config.yaml
n_layer: 13
vocab_size: 4096
norm: "layernorm"
positions: "rope"
rope_base: 3270.0
rope_fraction: 1.0
parallel_block: false
init: "normal"
optimizer: "soap_variant"
lr_head: 0.00646
seq_len: 256
Each number is 128 + 32 x the weight over its row's rms, rounded and kept within 0 to 255. Layers, rows and columns count from 0. The size above them is the row's rms in percent of the matrix's.

# layer 2 MLP up, 704x256, rms 0.194, rows 483-517, columns 64-127
size [ 98  92 101 100  96 106  97  96 100 104 100  98 103 107  89 101 109 105 100  97  95 108  99  97  81  99 106 103  98  99 101 107  98  99  93]
[[ 91  65 106 125  69 135 100  82 169 121 140  94  90  98 135 108 140 122  73 119 133 136 109  88 129 148 107 117 116  89 191  92 120 124  84 103 174 127 140 133 122 183 109 126 120 101 117  97  50 133 147  85 122 155  61 179 138 137 102 117 118  84  67 118]
 [167 116 143  58 118 184 134 134 144 147 103 129 100 114 123 166 120 125 143 189 166 168 204 111 128 144 118 159 124 141  94 136 133 111 134 126 121 111 136 120 120 144 142  79  83  90 175  87 144 100 169 150 215 143 102 163 139 116 147 147  93 139 156 195]
 [125 135 152 171 149 107  79 107 128 107 141 143 119  67 118  75 124 113  80 148 114 155  94 119  90 156 160 165 129 104  71 124 126 124  81  78 134  55 150 112  66 155 115  87 136 101 131 172 162 101 130  94 107 164 160 174  85 121 172 132 114  97 125 107]
 [128 128  80 133  67 148 120 112 108  90 142 125 182 157 106 117 155 150 130 111 140  83 142 192 186 147 100 125 118 106 124 197  58 178 186  93 182 181 177 152 164 157 127 117  90 104 152 155 150 142  48  95  96 139 208 147  81 140  99  94 185 144 107 119]
 [ 80 164 112 188 180  79 146  86 207  68 112 112 192 161 166 103 141 139 117  81 131 149 138 121 121 144 171 144 142 115 128 143 124 131 116 129 147  95 153 210 102 114  98 124 107  55  74 125 132 158 139 118 102 119 104 118 126  91 105 131 173 127  95  96]
 [142 124 106 112 189 142 133  96 144 110 183  85 161 103 127 138 167  88 128 196 114 104  81 138  95 104 128  88 129 125 136 125 126 101 108 107 104 157 152 121  85 175 155 120 165 113 132  94 143 159 114 120 121 109 156 130 159 124 130 131  72 136 182 148]
 [ 94 102  94 140  90 124 108 194  83  99  49 119 203  81  98 117 118 117 115 162 100  53 128 110 111 181 103 148 106 138 121 121 131 158  89 116 154  87  84 136  76 140  64 100  81 131 124 116 127 124 153 113  41 132 173 145 161 112 152 102  84 120 145 154]
 [135 142 163 167 105 147 113 155  64 115  65 108 164 182 184 121 137 110  99 128 172 130 133  86  81 128  87  93 164 129 135  88 133 132  84 152 147 120 166 160 131 123  85 128 137 149 121 131 144 159 101 149 126 152  79 121 136  89  59  79 163 181 175 107]
 [ 47 126 141 116 122 117 140 112 116 177 148 141 133 173 137 106 113 126 127  51  71 140 116 135 169  85 135 194 145 113 130  94  99  60 172 168 116 133 148 103  66  66  94 149 128  86 131 143 115 140 134 137 126 120  94 231 145 116 125 108 109  65 118 106]
 [120 139 158  82 163 137 166  85 153 117 131 102 124 159 140 143 118 128 123 196 157 145 113 189 129 116  94 184  70  86 142 100 180 112 126 189 126 159 100 103 116  88 104 106  95  96 135 120 108 138 145 134 133 139 114 153 162 122 143 135 114 152  99 122]
 [140 132 100 111 138  72 172 124  70  70 146  67 121 110 183 139 105 111 161 213  96 168 136 145 142 178  94 122 112 130 188 147 162 201 140  99 126  76 149 134 137 150 120  73 181 166 115  84 145 143 134 102 101 106  73 112 117 127 169 159 148  81 179 180]
 [ 86 160 147 121 167  96  86  87  73 143  37 147 155  95 175 145 153 156  94 128  87  72 118 142 107 112  83 180 160 146 145 127 152 179 183 129 115 144 117 172 120 121 108 126 174 181 137 164 149 169 139 104 117 100 107 155 127 147 117  74 175 115 105 165]
 [147 142 111 160 109 147 153 150 197 105 178 133 145 131 129 110  78 129 119 154 104 130 161  96 131 135 149 163 157 104 148 104 140  84 130 132 152  58 196 143  87 154  76  75  58 104 187 137 115 144 125 123  92 165 109 181 115  74 120 157 126 112 117 125]
 [191  82 141 142  84  92 105  71 157 129 108 133 128 141 117  79 115 146 137 142 146 113 181  96 108 124  58  94 126 173 145 112 108 155 193  99 125  94 114  50 131  79 166 155  63 137 126 127 182 108 123 124 105 122 165 140 103 138  89 130 159 133 163 197]
 [156 123 155 171 104 120 105 174 112 153 138 162 140 104 159 146 100  93 167  73  88 117 123 142 156 184  63 145 112 143 131 110 142  65 128 117 114 136 167  60 106 178 108 117  92 139 135 117 108 167 100 190 118 135 149 113 135 110 101 199 147 107  96 185]
 [164 124 146 124  98 160 128 173 135 164 150 186 101 136 154 164 153 121 189 107 156 141 140  86 111  68 146 137 110  95 141 177 116 127 130 129 138 129 110  81 112 129 121 101 128 152 134 150 132 168 142 103 125 183 108  60 142  84 138 148 141 127 161 119]
 [128 148 169 121 165 106 138 157 156 163 109 101 141 144 174 110 124 101 134  38 162 152 193 120  97  95  90 115 152 153 198 145 134 156 161 188 185 129 121 130 214  96 108 105 110 144  91 134 121 124  84 103 110 127 145  65  93 123  75  82 127 185 154 106]
 [143 117  84  82 145 167 165  99 134 147 149 102 141 132 134 108 150  99 136 108 115 122  97  98 128  48 120 156  79  93 112 130 193 213 226  97  91 149  78 152 153 127 164 132 145 179 125 104  64  95  88 106  79 162 180 154 101 141 158  98 167 186 156  91]
 [109 189 134 138 139  48  96  67 115 109  85 110 155 141 135 147  70 102 162 121 158  93 101 109 119 118 118  75 182 160 131 131 105 152  49 110 120 120 140 158 114 133 169 126 105 106 119  33 111 160 133 136 151 118  99 108 156 117  99  82 153  87  72 111]
 [165  91 109 158 148  70 158 102 187  75 100 176 143 150  89 127 142 163 102 168 104  72 156 129 100 178 140 110 122 155 102 119  38  71 102 117 147 157 129 181 193 164  88 137 112 151 156 122 152 129  90 107 113  72  68 138 107 150 113 181 117 128 151 128]
 [135 144 130 117 130 117 153 128 119 156  96 130 169 102 158 141 152 133 179 102 108 123 104 147 152  55 111 117 143 155  95 160 109 141 124 143  92 165 101 150 161 105 133 145 101 154  58 103 175 103 135 116 122 154  88  73 134 126 187 104 138 130  95  99]
 [102 176 172  81 105 136 148 107 141 108 171 169 134 135 126 151 180 132  82 133  89 120 107 133 151  84 142 110  98 144 136 130  97 125  86 129  95 171 145 105 173 135 155  99  97 151 130 125 145 132 135 143  94 111 111 124 110 145 127 137  93 125 113 101]
 [ 99 155 134 112  88  89 100 143  95 120  92 197 102 160 163 163 169 139 120 138 117 109  99 108 111  69  74 108  92 156  89  92  69 151 119 158 132 144 107 154  93 134 114 107 135 149 189 129 102 211 169  70 140 110 145 125  87 123 149 104 102 117 135 125]
 [141 110 159  69  84 164 176 107  58 162 153 109 155 157 129 148 145 145 157 170  85 123 149 137 148 114 165  32  98 102 121 130 166 138 123 105 171  80 123 165  98 129 106 149 149  91 134 113 122 101  96  57 153 148  98 147  79 124 131 168 203 108 168  53]
 [114  50 119  88 181 158 107  98 178  64 120  85 135 112 125  80  69 138 137  90 115 142 151 132 190 124 158 123 134  75  96  92 148  92 133 120 157 142 143 128 104 148 145 120 124 117 124 180  40 128  82  86 211  72 136 134 143 133 137  89 164 104  80 132]
 [109 113 123  66  91 121  77 121  95  87 101  85 148 146 127 161 140 119 111 145 149 173  39 119 113 211  85 162 134 170 133  94 126 148  75 156 137 148 157  63 107 107 155 110 163 122 147 103  95  40 132 124 138 168 126 103  90  55 149 186  59 165 127 180]
 [105 144  66 100 105 117 114  87  96 208 132 176 125 102 163 129 134 109  76 162 105 122 128 105 144 127  42  82 138 143  97  73 118 126 128 135 173 102 159 141 207  82 127 115  55  73  82 198 195 149 150 133  56 208 111 139 116  99 152 148 127  94  93 133]
 [141 101 141  99 131 133 147  89 156 133 163 226 143 195 104 141 107 153 128 180 165 137 162  79  98 128  98  84  79 123 122 211 159  87 158 122 116 175 155 147 131 132 117 116 162 117  86 133 108 110 144  90 129 134 131 119 105 105 114 100 100 128 141 136]
 [102 214  88 127 179  78 119 101 140  71  94 136 158 142  87 112   8 120 145 165  94 140 129  67 105 128 199 153 153 158 123 166 123 113 142 181 124 151 129 124  73 196 112 148 151  99 104 150 145 150 167 161  90 139 180 142 185 119 130 123 114  92  56  91]
 [ 97 122 139 109  81 119  74 119 106 157 126 136  78 181 128 164 119 157 149 119 114 114 120 151 146 125 154 108 186  93 144 194  66 101 137 123 210 135  84 119 129  93 181 113 140 109 126 162 132  86 103 154 115 115 106 112 135 162 132 105 165  81 147 156]
 [ 63 182 154 108  95 110 109 180 129 152 100  84 124 110 144  80 117 124 161 105 164 141  79 104 126  58 129 124 157 109 148  92 159 149 137 133  89 125 153  99 137 121 149 114 110 141  76 136 181 143 122 144 102 158 130 188 155 110  66  53 125 140 112 139]
 [149 113  85 117  74 229 158 126 103 101 103 144 122  92  98 113 172 128  95 114 156  97 153 129 120 110 187 179 154 192 114 138 100 168 166 105 145  81 127 137 127 106  75 132  83 148 136 148 128 134 124 143 121 103 108  81 142 141 109 114 129 178 123  61]
 [127 147 175 110 103 134 120 113  79 113  88 106 122 189 160 139 132 137 110 160 187 190 145 165 107 116 135 158 170 106 104  82  66 173 150 136 132 118 166 127 110 114 131 139  75 108 105  81 136 159  71 163 116 161 101 132  58 166 140 118 116 138 127 157]
 [121 145  56 136  84 110  77 171 128 101 159 167 171 134  87 139 165 129 168  84 135 154 113 108 106 127  72 172 119  69 143 121 143 163  78 117 130 155 179 152 199 114 139 131 139 133  81 155 134 154 228 172  78 112 138 116 126 145 109  74  90 156  98 140]
 [118  74 149 158 195 108 123  92 126 133 110  84 133 101  96 141 139 193 164  84 127 159 143 155 158 135 132 114 151 128 141  69 134 132 130 181 166 103 212 111 169 138 132 181 110 113  98 168 190 158 122  90 207 122 102 146 148 105 100  92 119 129 146 117]]
# layer 2 MLP down (transposed), 704x256, rms 0.179, rows 483-517, columns 64-127
size [ 98  97  97  96  99 104 101  97  94  99 101 101 104 103  95 100 110 106  99 101  95 104 106 100  91  95 100 101  99 101 101 105  93  98  96]
[[115 104 135  88  93  94 138 119 118 109 105 129 113  37 100 152 199 112  59 105  81  94 119 105  84 134 111 127 161 133 122  78 186  77 147 151 166 140 191 172 166 157 123 154 119 146 105 107  27  99 136 138 163 132  37 131 116 159 127 141 106  84 127 116]
 [159 147 122 105 118 114  57 146 169 140 146 174 111 101 173 148 118 116 149 172 143 172 135 108 155 142 124 138 182  46 114 144 127 123 142 104 117 163 112 105 111 116 106 155 123 163 182 187 129 103 122  89 188 135 106 106 212 118 161  88 184  92 161 181]
 [ 90 144 166 153 139  93  85 140  82 122 132  57 118 106  81 112  98 136 130 137 141 157 118 149 141  82 128 143  92 114 125 146  89 108 126 100 116  84 127 191  89 138 138 129 132 126 179 178 134  88 147 134 138 231 143 170 102 141 132 135 121 121 170 171]
 [122  81 177  65 115  90 129 100 133  95 117 180 107 175 100  84 108  94 145 108 143 153 146 162 125 131 134 104 153 154 118 155  82 149 133 127  89 119 148 138 164 149 122 149 124 152 162 122 163 143  94 119 162 112 137  81 170  99 102 160  66 147 125 146]
 [124 181  56 117 137 131 136 179 162 149 146 159 153 218 138 141 130 165 183 113 136 152 153 104 108 101 145 116 136 110 146 183 122 115 163 127 143  66 143 154 110 150 205 117 142 161 103 143 127  87  73 169 119  93  98 160 162  77 167 179 127  93 108 139]
 [ 61 131  62 114 125 133 133 107 112 119  93 103 114 188 106 111 107 121 113 151  83  55 113 112  92 108 219  85 104 137 166 110 135 147  99 127 132 221 122 193  96  65  58  90 148 132 134 152 108 153  69 101 131 166  97  99 123 109 144 129  98 110 119 129]
 [139 125 119  72 168  52  96  96 128 140  64 106 190 110 139 107 175 121 131 126 104 120 127 101  74 127 122 143  86 134  93 102 128 211 146  86 119 144 145 163 126 194  52 111 104 169 166  85 153  90 137  92 117 167  86 128 165  82 187 133  85  84  77 110]
 [ 73 137 129 113 148 180 199  65 167 127 111 165  67  23 102  92 124 116 156 107 157 183 127 104  89  96 106 151 177  90 132  96  95 106 152 146 127  78 128 147 112  77 107 131 151  98  98  95 142 142 111 133 113  79 102 108 116 127  94 145  86  89 173 110]
 [119  94 158 162 130  94 159 114 232 113 107 118 129 130 160 148 123  94 154 104 177 164 126 124  99 158 111 197 142  69  65 146  98  88 182 121 145 177 115 175 149  98 104  73 163 113 170 152  64  87  87 120 153 146 150 105 114 123 116  97 176 174 154 151]
 [ 57  83 188 101 179  82 129 126 113  51 173 109 161 172 177 137 134 149 131 118 106 135 166 102 123 178  97 130  84 126 180 178 158 146 144 109 138 181 146 151 105  88  75  98 137 113 135  93 150 113 179 102 105 128 116 123 128 122 126 141 116 164  69 109]
 [ 87 144 143 175 119 105 207 118 141  76 128 144 128 129 186 141 100 193 136 177  74 156 179 126  90 108 128 132 126  97 119 161 109 222 170  99  89 141 106 110 118 158 165 128 139 115 136 152 119 170 142 181 125  90  91 111 103 134 142 117 137 101 139 181]
 [122 116 121 138 111 142  99 113 129 181 101 126 124 146 133 132 204 132 129 116 121 209 128 104 192 147 152 180  98 124 156 105 147 114 161 123 122 179 108 171 157 129 129 116 136 160 127  89 145 211 144  75  98  54  93  53 111 116 132  91 101 150 137 123]
 [ 92 115 147 162 124 132 173 113  55  79 126 178  97 101  85 102 197 138 110 148 148 116 107 138 157 114  81 144  96 142 151  49  77 166 145 121 101 104 115 171 144 137 135 139 172 118 170 157 107 107 117  99 140  68 100 152 108 184 137 131 146 219 118 118]
 [202 109  79 123 118 167 190 105 118 104 154 107 124 148 121  94 182 127 158 128 108 140  95 107 103 124  79 120 108 164 116 179 129 151 129 103 128 101  61  90 111 151 109 135 123 139 110 153 142 176 110 131 153  71 106 163  94 121 105 108 172  78 118 160]
 [ 81 133  80 119  16 161  96 117  99 135  93 132 201 149 127 138 105 157 155  69  68 121 207 168  99 189 161  74 159 135 179 185  83 172 135 160 183 110 144 130 156 130 115 154 116 114  99 134  94 136 133 210 161  80 207 108 174 103 143 115 118 118 133 132]
 [ 60 191 160 156 152 142 144 193 200 147  95 122 126 182 125 167 122 136  55  95 148  77 105 123 158 126 164 145 111 135 112 146 152 171  98 110 140 116 102 126 102 164 119 158 126  81 130 106 129 131 125 110 139 158 140 142  91 101 101 119 136  89 142 122]
 [179 109 201 124 172 147 148  93 150 158 150 122 162 141 111 174 153  81 178 168 137 179 141 152 140 137  59  72 146 165 115 154 142 123 145  92 168  88 111 115  76 101 144 127 100 113 132 141 163 136  86  98 108 114 105 146 152 158 122 158 158 115 181 128]
 [158 116 126 125 155 136 102 135  67 102 123  76 126 120 158  57 110 157 165 123 151  95  76 117 140 141 150 171  86  89 150 162 155 188 167 133  84 100 122 132 136 149 143 140  86 138 163 123 112 143 128  97 115 102 200 115 116 107 150 136 124 162 149 143]
 [163 110 144  71 145 119  72 148 106 135  86 164 186 121  48  84  29 140 131 196 163 138 131 124 140 103 170 113 113 154 117  89 109 124 128 125 122 117 123  90  96  93 124 137  90  67  82 126 125 115 126 103 167 167 121 163  85 121  63 146  99 181  79 152]
 [103 101  67 140 116 132 175 128 126 132 113 134 144 100 111 111 182 141 102 141 123 110 157  85 124  93  99 125  96 192 156 167 147  98 111 126 143 167 128 158 140 161 146  85 131 139 159  95  91  40 122 138 159  95 182 179 112 191 109 183 138 160 167 108]
 [104 168 131  50 153 156 104 142 127  40 124 143 148 127 108 180 111 136 176 101 142 128 154  88 109 104 106 148 171 140 136 191 119 111 176 166  69 148 118 148  89 129 127 117 121 176 158 176 109 167 134 122 134 140 107 138 176  99 165 160 103  90 136 136]
 [177 185 110 134 160 155 109 121 194  84  78 122 109 105 154 112 125 183 108 146 104  99 171  67  99 126 142 108 154 245 129 140  54 157 142  85  74 153 173 140 107  90 116  92 151 156 159 180 112 102 123 122 154  82 121 130 127 112  75 131 179  93 126 145]
 [122 148 144 141 125 114  69  88 147 139  91 168  85 150 164 124 142  89 191 145  95 120 137  81 132 156 151 207 149 158 151 125  79  88 121 105 108 137 180 181  86 105 169 141 173 147 168 175 116 128 124 103  74  96  91  93 150 113 167 151 105 156  80 139]
 [181 104 146 162  99 175 145 131  70  72 141 115 100 195  75  87 120 109  95 100 118  88 117 112 126 146  42 110 129  75 134 114  99 123 118 100  79 120 144 113  99 105  98 124 115 141 158 108 111 112 101  87 139 148 102 141 116 139 138 223 150 110 112 154]
 [ 95  99 158 112  96 112 133  92 251 114 146 165 158  77 136 112 165  79 162  71 108 163  84 125 132 186 133 127  77 156 119 124 148 111 173 126 109  52 147 120 156 109 123 117 130 188  83 135 144 108 142 141 156 141 183 108  98 169 138 134 135 127 149 177]
 [195 121 147 123  77  84  82 140 137 163 172 119 138 171  60 105 128 106 170 125 170  82  94 151  92 145  88 132 206 112  79 118  84 183 110 131 134 128 178 116 137 151 201 123 126 141 124  80 125 129 118 159 156 190 132 107 172 126 128 151 126 116 154 148]
 [180 168 100 137 111 146 148  86 209 153 130 143  81 133 113 114 133 128 132 144 146  91 156 177 113 156 174 117  96 134 141  98 147 133 133 103 142  56 165 100 132 131  58 117 162 101 114 120 162 191 174 121 149 199  96 124 107 106 178 188 116  76 115 123]
 [102 104 143 130 101 153 145 143 191 163 100 226 118  91 125 157 144 133 127 112 152  81 151 147 123 136 133 119 146  93 157 132 180  93 146 129  54 100 163 130 133 194 172 130 173 132  46 127 127 122 131 111 153  88 145 114 112 117 128 100  93 111 132  69]
 [159 128 130 132 119 157 122 130 152 131  42 152 184 132 105 151 182 124 149 166 130 163 117 148 130 110 126  99 120 117 149 163 101 159 136 115  93 114 163 190 149 147 144  80 140 140 135 140 124 153 118 133 137 131  84 163 203 115 124 125 174 145 100 217]
 [145  90 149  91 140 127 111 154 108 147  90 162 120 117 167 136 146 118 136 169 140 197 111 128 135 124 187  98 149 140 144 119 106  72  93 140 130  76 113 142 132 131 156 135 192 102 100 145 149 138 103 128 125 153  99 112  70 165 129 155 119 114 202 191]
 [138 130 132 190 124 131 107 173 117 125 123 162 152 132 133  86 127  86 144  84 166  75  49 110 211 134 147 121 125 144 187  98 117 143 132  93 122 170 148 111  28 155  88 132 119  59 133 156 106 149 116 154 121  82 108 154 159 159 129 163 114 104 131 106]
 [ 86 130 147 162 170 175  91 175 174 120 139 158 119 126 112 110 124 161 117  76  99 155 140  87 165 111  76 137 126 106 159 165  86 171  99 132  69 134  98 127 119 100 128 133 111 116 122 140 156 111 185 150  48 153  91 155 157 109 118 111 113 147 119 116]
 [149 153 148 146  74 182 102 126 154 122 123  95 121 232  79 173 141 158 111 131  91 161  99 125 124 151 152 210 163 145 147  58 108 176 126 140 113  53 152 113 113 155 117  77  99 152 153  83 145 185 112 127 137 152 103 130 151 139 124 156 145 113  57  84]
 [142 122 159 195 137 173 123 125 149 194 180 151 130 123 125 126  96  59 134 159 109 154 162 165 123 151 178 126 110 146  49 140 128  86 126 128 134  98  92 120 194 108 109 148 174 127 146 123 121 117 162 134 198 162 121 107  77 149 112  65 144 186 177 149]
 [ 65 120 126 120 123 128 138  92 184 123 158  77 160 121 132 163 118 175 110 129 154  88 119 198 101 105 145  88  82 144 124 126 167 135 105 143 189  53 131 137 119 150 108 156 108 166 173  82  84 118  96  93 152 172 126 152 152  88 104 110 116  92  75 129]]
# layer 2 MLP gate, 704x256, rms 0.195, rows 484-518, columns 64-127
size [ 96  93 102  94 103  97  97 112 113  99  95 105 111  92 105 105 103  98 103  93 101  93  92  87 104 116 101  96 101  97 102  93 104  98  95]
[[100 163 161 164 140  40 117 188  88  85 110  99 159 140 113  97 101 137 128 152 158  99 152 132 154 179 182 183 177 176  90 147 140  89 184 154 137 167 116 152  88 122 114 109 171 152  98  96 100  84 132 131  59 111 133 128 126  98 116 130 103 122  67 136]
 [152 105 182 121  94 160 171 121 136 106 122  75  77 163 140 127 146 148 160 101 180  98 126 133 108 120 106 160 163 153 161  75 143 151 182 118 112 112 140 145 153 141 106 150  91 198 113  99 109 147 118 126 188 121  69 108 176 105 108 146 103 123 132  79]
 [141  89 127 103 109 142  73 124 144 103 183 183 161 179 108 138 123 123 103 135 180 144 179 105 122 141 128 174 134  75 143 121 111 119 119  74 104 129 125 187 127  92 105 142 109 157 231  56 143 186 141 135 121 101 188 125 117  92 146 159 131  92  85 111]
 [100 108 124 129 109 100  98 154  78  95 119 125 101 104 147 125 110 124  94  89  91 100 183 165 142 179 113 162 174 121 115  95 168  95 133 108  84 182 140  98 106 182 175 177 144 184 124 139 150 125 115 112 152 136 107 174 162 140 114 110 109  73 150 141]
 [102 134 146 108 165 147 104  93 105 164 113 111 165 133 157 137 109 106  99 146 146 116 110 132 184  60  89  56 118 157 123  84 120 121 100 105 134 135 104 196  83 139 142 150 149 141 139 188  81  89  76 119 180  86 192 125 145 127  90 159  63 185 142 109]
 [151 153 167  94 191 150 102 169 149 127 164 132 167 175 147 156  79  62 142 159 139 121 108 203 144 126 108 125 155  69 161 147 118  79 177 114 126 121 175 135 140 122 175 125 170 122  82 184 137 109 150 131 168 134  85 105 119 181 158 109 127 157 161 142]
 [ 89 168 131 170 119 115  95 130 109  89 141 159 119 106 119 142 129 165 131 115 119 145 102 138 124 165 154  94  89 101 139  96 163  98  92  87 101 194 113 155  91 121 129 119 169 102 187 107 172 164  70  50 173 146 103 155 144 104 175 126 138 146 130  97]
 [134 159 122 124 123 153 201 117 111 101 198 175  98 145 225 149  88 132 183 172 139 163 142 126  76 112 202 106 123 154 157 108 135 155  96  81  91 127 127  96 157  67 141 148  74 136  72 112 177 116 100 114 122  80 127 179 103  84  98 202  76  86 104 128]
 [160 179 125 103 163  96 185 170 165 137 102 151 144 132  24  75 138 173 101 131 134 156 112 181 137  91 215  74 191 136 142 120 171  95 111 123 137 101 121  75 158 125 108  93 179 135 118 180 135 138 124 135 109  76 126 138  88 108 145 112 181 139 170 156]
 [ 86  72 146 149 101 160 105 162 149  91 146 107 113 120 139 147 148 152 156 109 121  90 103 110 147  94 129  57 174 127 100 132  97 151  93 183 188 134 141 120 130 153  99 132 177 134 109 169 132 157 115 118 115  95  93  86  69 119 111 133 115 149 135 154]
 [125 138 106 153  82 171 148 201 168 106 136 148 125 147  73 126 143  80 123 125 160 202 113 132 161 115 134 137 108 111  68 147 168 130 134 169  99 106 125 136 179 147 160  98 110 162 142 144 120 149 141 137 142 110 109 134 170 105  92 180 135 167 132 165]
 [219 129 104 132 121 176 170 192 173 154 179 100 171  92 108 142  78  62 139 148 148  95 179  51 130 137 118 137 162 101  92 153 143 121 135 107 155 162 137  56 100 107  92 122 163 186 121 159 167 142 150 114  95 138 154 115 123 136 105  98 136 138 160 107]
 [127 124 135 110 158 155 174  96 159 117 118 178  59  88 117 132 148 135 152 120 125 114 115 134 122 120 144 148 156  96  84 162 120 112 160 108  74 200 215 155 149 206 105 124 172 160 147 128 125 116 123 103 108 108  64 141 124 167 177 131 135 129 141  87]
 [117 134 112 119  94 121 120 140 164 142 130 156 148 153 149 127 122 144 123  73 105 111 157 146 139 142 111 192 128 125  48 121 162  97 132 155 108 135 130  90 100 200 113 100 128 117 156  92 147 160  71 164  94 156 143  95 110 128  83 150 181 126 116 127]
 [109 172 112  44 167 130  86 157 127 119 154 127 124 160 139 114 168 158 100 127 144 171 104  53 107  87 123 141 147 175 159 164 148 123 145 160 125  96  99 160 108 177 117 109 111 155 105 128 171  94 141 138 129 161 116 127  82 147 122 117 127 188 130 142]
 [161 180 179 142 107 165 114 140 135 115  68 140 140 127  56 178  83 130 146 148  81 200  96 160 108 144  87 140 125 154 118 129 133 153 122 140 120 136 147 123 133 137 106 176 142 174  72 168  83 141 112 139 152 127 120 148  82  77  81 141 151 116 133 104]
 [156 118  98  86 167 125  95 158 122 105 120 115 131 171 112 109  60 123 126  76 150 101 102 171 160 123 153 166 133  88 149 116 131 126 107  95  59 157  53 124 145 180 180 165 112 117 133 116 180  89 123 144 156 131 167 150 157  59 163 131 112 206 109 141]
 [162 152 145 200 148 162  77 158 134 110  93  57  97 141  88 173 117 176 103 145 117 157 143 156 110 147 160 123  89 159 158 123 138 127 169 189 159 171 104  78  81 132 120  77 137 121 102 158 144 103 148 205  74 143 144 109  40  90 129 196  97 138 109  80]
 [117 162 173 104 134 100 156 106 137  93 128 159 121 180 119  63 147 205  66  83  79  78 125 166 194 173  96 118 167 188 114 137  82 101 116 186 133 121 169 146 105 175 110 137 144 108 147  98 144 138 108 118 122  77  89 134 138 140 153 141  90 142  85  91]
 [121 187 115 163 174 127 105 124 144 149 157 127 106 130 180  97 124 159 120 122 124  97 135 113 128 120 154 102 122 130  90 174 176 174 152 110 162 132 155 113 144 161 162 150  88 157 115 111 145 120  61 132 114 156 122 103  62 132 151 112 116 164 154  92]
 [185 141 168 135 130  91 172  93 104 115 137 156 101 142 132 127 135  79 129 121 117 119 175  96 111  99  89 108 147 197  93 104  72 137 129 142 111 131 168 153 133 186 160 145 166 124 142 148 176 133 157 117 162  80 147 130 119 157 117 109 136  99 107  98]
 [101 115 105 114 101 127 102 133  97 105 142  47 160 122  99 149 139 197  85 109 177 166 176  75  84 147 109 106  87 170 135 212 113 161 193  83 125  89  52 114 165 125 116 167 102 114 116 139 151 132  79 168 177 138 170 140 158 156 116 134 124  80 123  99]
 [133 154 122  96 133  83 170 112 162 127 132 211 119 107 181  63  99 165 142 128 149 169  88 140 163 111 114 134 173  97 170 105 128 116 141 176 109 119  78 123 131 135 193 128  88 209  91 134 161 151 100 180 138 163 150 156 122 137 167 153  76 156 111  98]
 [ 76 125  73  93 179 115  97 150 154  69 162  78 152 121 117 140  85 105  69 111 146 144 162 130 177 131 172 152 185 108 165 102 162  94  55 126 152 163 162 134  98 116 136 123 116 102 115 150  71 133 129 101 157  31 117 125 130 168  92 125 132 144 108 124]
 [179 139 166  80  96 122  91 139  72 119 110 128 129 202 118  87 124 100 143  99 108 129 101 150 119 129 150 131 111 168 155 147 128 103 139 142 111 156 199  98 117 105 139 121 206 118 134 123 146 112 155 140 110  88 120 170 118 104 136 128 127 186 142 186]
 [ 59 182 119 125 150 133  82 168 144 101  95 191 141 144 114 148 122 143 153 102 109 122 141 116 141  86 120 104 115 155 105 154 155 119 157 145 125 126  95 167 158 105 128 108 160 105  92  56 194  65  77 166  95  70 147  86 117 159  94  69 143 127  83 173]
 [102 126 155 132 150 134 143 128 104 143 120 183 134 163 170 171 102 211 117 143  98  73 114 173 163 138 106 117 134 128 153 144 143  51  94 141  41  93 162 139  97 200 154 162 155 141  66 160 140 157 127 106 172  92 190 119 116 176  92 116 118 167 112 133]
 [ 99 226 123 146 132 102  93 180 147  93 146 163 132 109 125  90  95 108 143  95 124 122 139  84 116 132 128 170 144  99  96 120 122 180 126 137 112 158  95 147  57 153  93 131  99 100 149 170 117 138 119 116 135 119 112 124 130 121 122 145 115 127  87  91]
 [ 91 104 153 161  63 199 124 153  87  79  80  98 173 120 120 129 142 103 153  86 158 118 100 105 166  89 137 149 133 156 130 103 190 129 170 141  60 149 112 155 159 125 154 121 115  49 136  62  96 116 116 129 167  94 161 198  81 161 134  94  95 103 152 150]
 [167 112 137 136 176 130 132 120 113 217  87 121 100 109 110  69 132 179 137 141 188  91 122  65 180 164 136 132 172 140 103 134 119 168 131 224  84 130  93 187 118 170 130 156 135 129 121  96  97 140 177 160 160  82 101  98 130  92 118 173 144 115 144 153]
 [108 123 130 131 147  50 157 131 140 125 121 122 185 119 141 145  64 100 129 154  41 147 135 168 162 116 136  91 155 115 120  69 136 102 132 144 135 134  94  97  84 150 126 103 117 113 156 134 161  69 118 147 134 127 129 171 156 146 177 187  85 125 140 131]
 [115 140 170 166 163 133  64 172 119  91 119 131 153 115  89 162 107 140 134 175 144 181  99 198 116 107 134 144 143 120 122 132 182 139 126 100 107 151 196 111 107 122 145 162 106 132 123  80 130 129 102 133 157 123 157 149 150 176 152 132  74 175  76  86]
 [122 146 163 187 137  49 106 147 198 165 147 112 116 189  66  99  92 118 154 140 104 167 126 125 132  78  84 106 114 120 144 124 122  82 139 141 117 130 103 154 148 131  50 137 134 166 138 123 152 149 128 181 106 151 128 124 135 101 112 145  98 194 119 179]
 [140 111 123 123 104 132 146 127  97 180  73 129 143 119 168 124 136 113 128 131 151 113 155  88  89 145  53 156  72 165 109 146  90 109 132 142 121 120  94 116 166 167 126 146  52 156 131  84 225 140 201 129  98 167  85 139 109 153 103 134  96 122 147 141]
 [142 205 142 136  55 122 101 147 153 111 126 122 161 131  94 140  57 118 173  95 115 124 118  80 125 174 129 208 105 125 114 108  96 141 126  66  91  83 172 140  71 116 125 164 140 124 173  73 153 184 156 146 197  97 100 145 145  96 115 139 155 126 156 134]]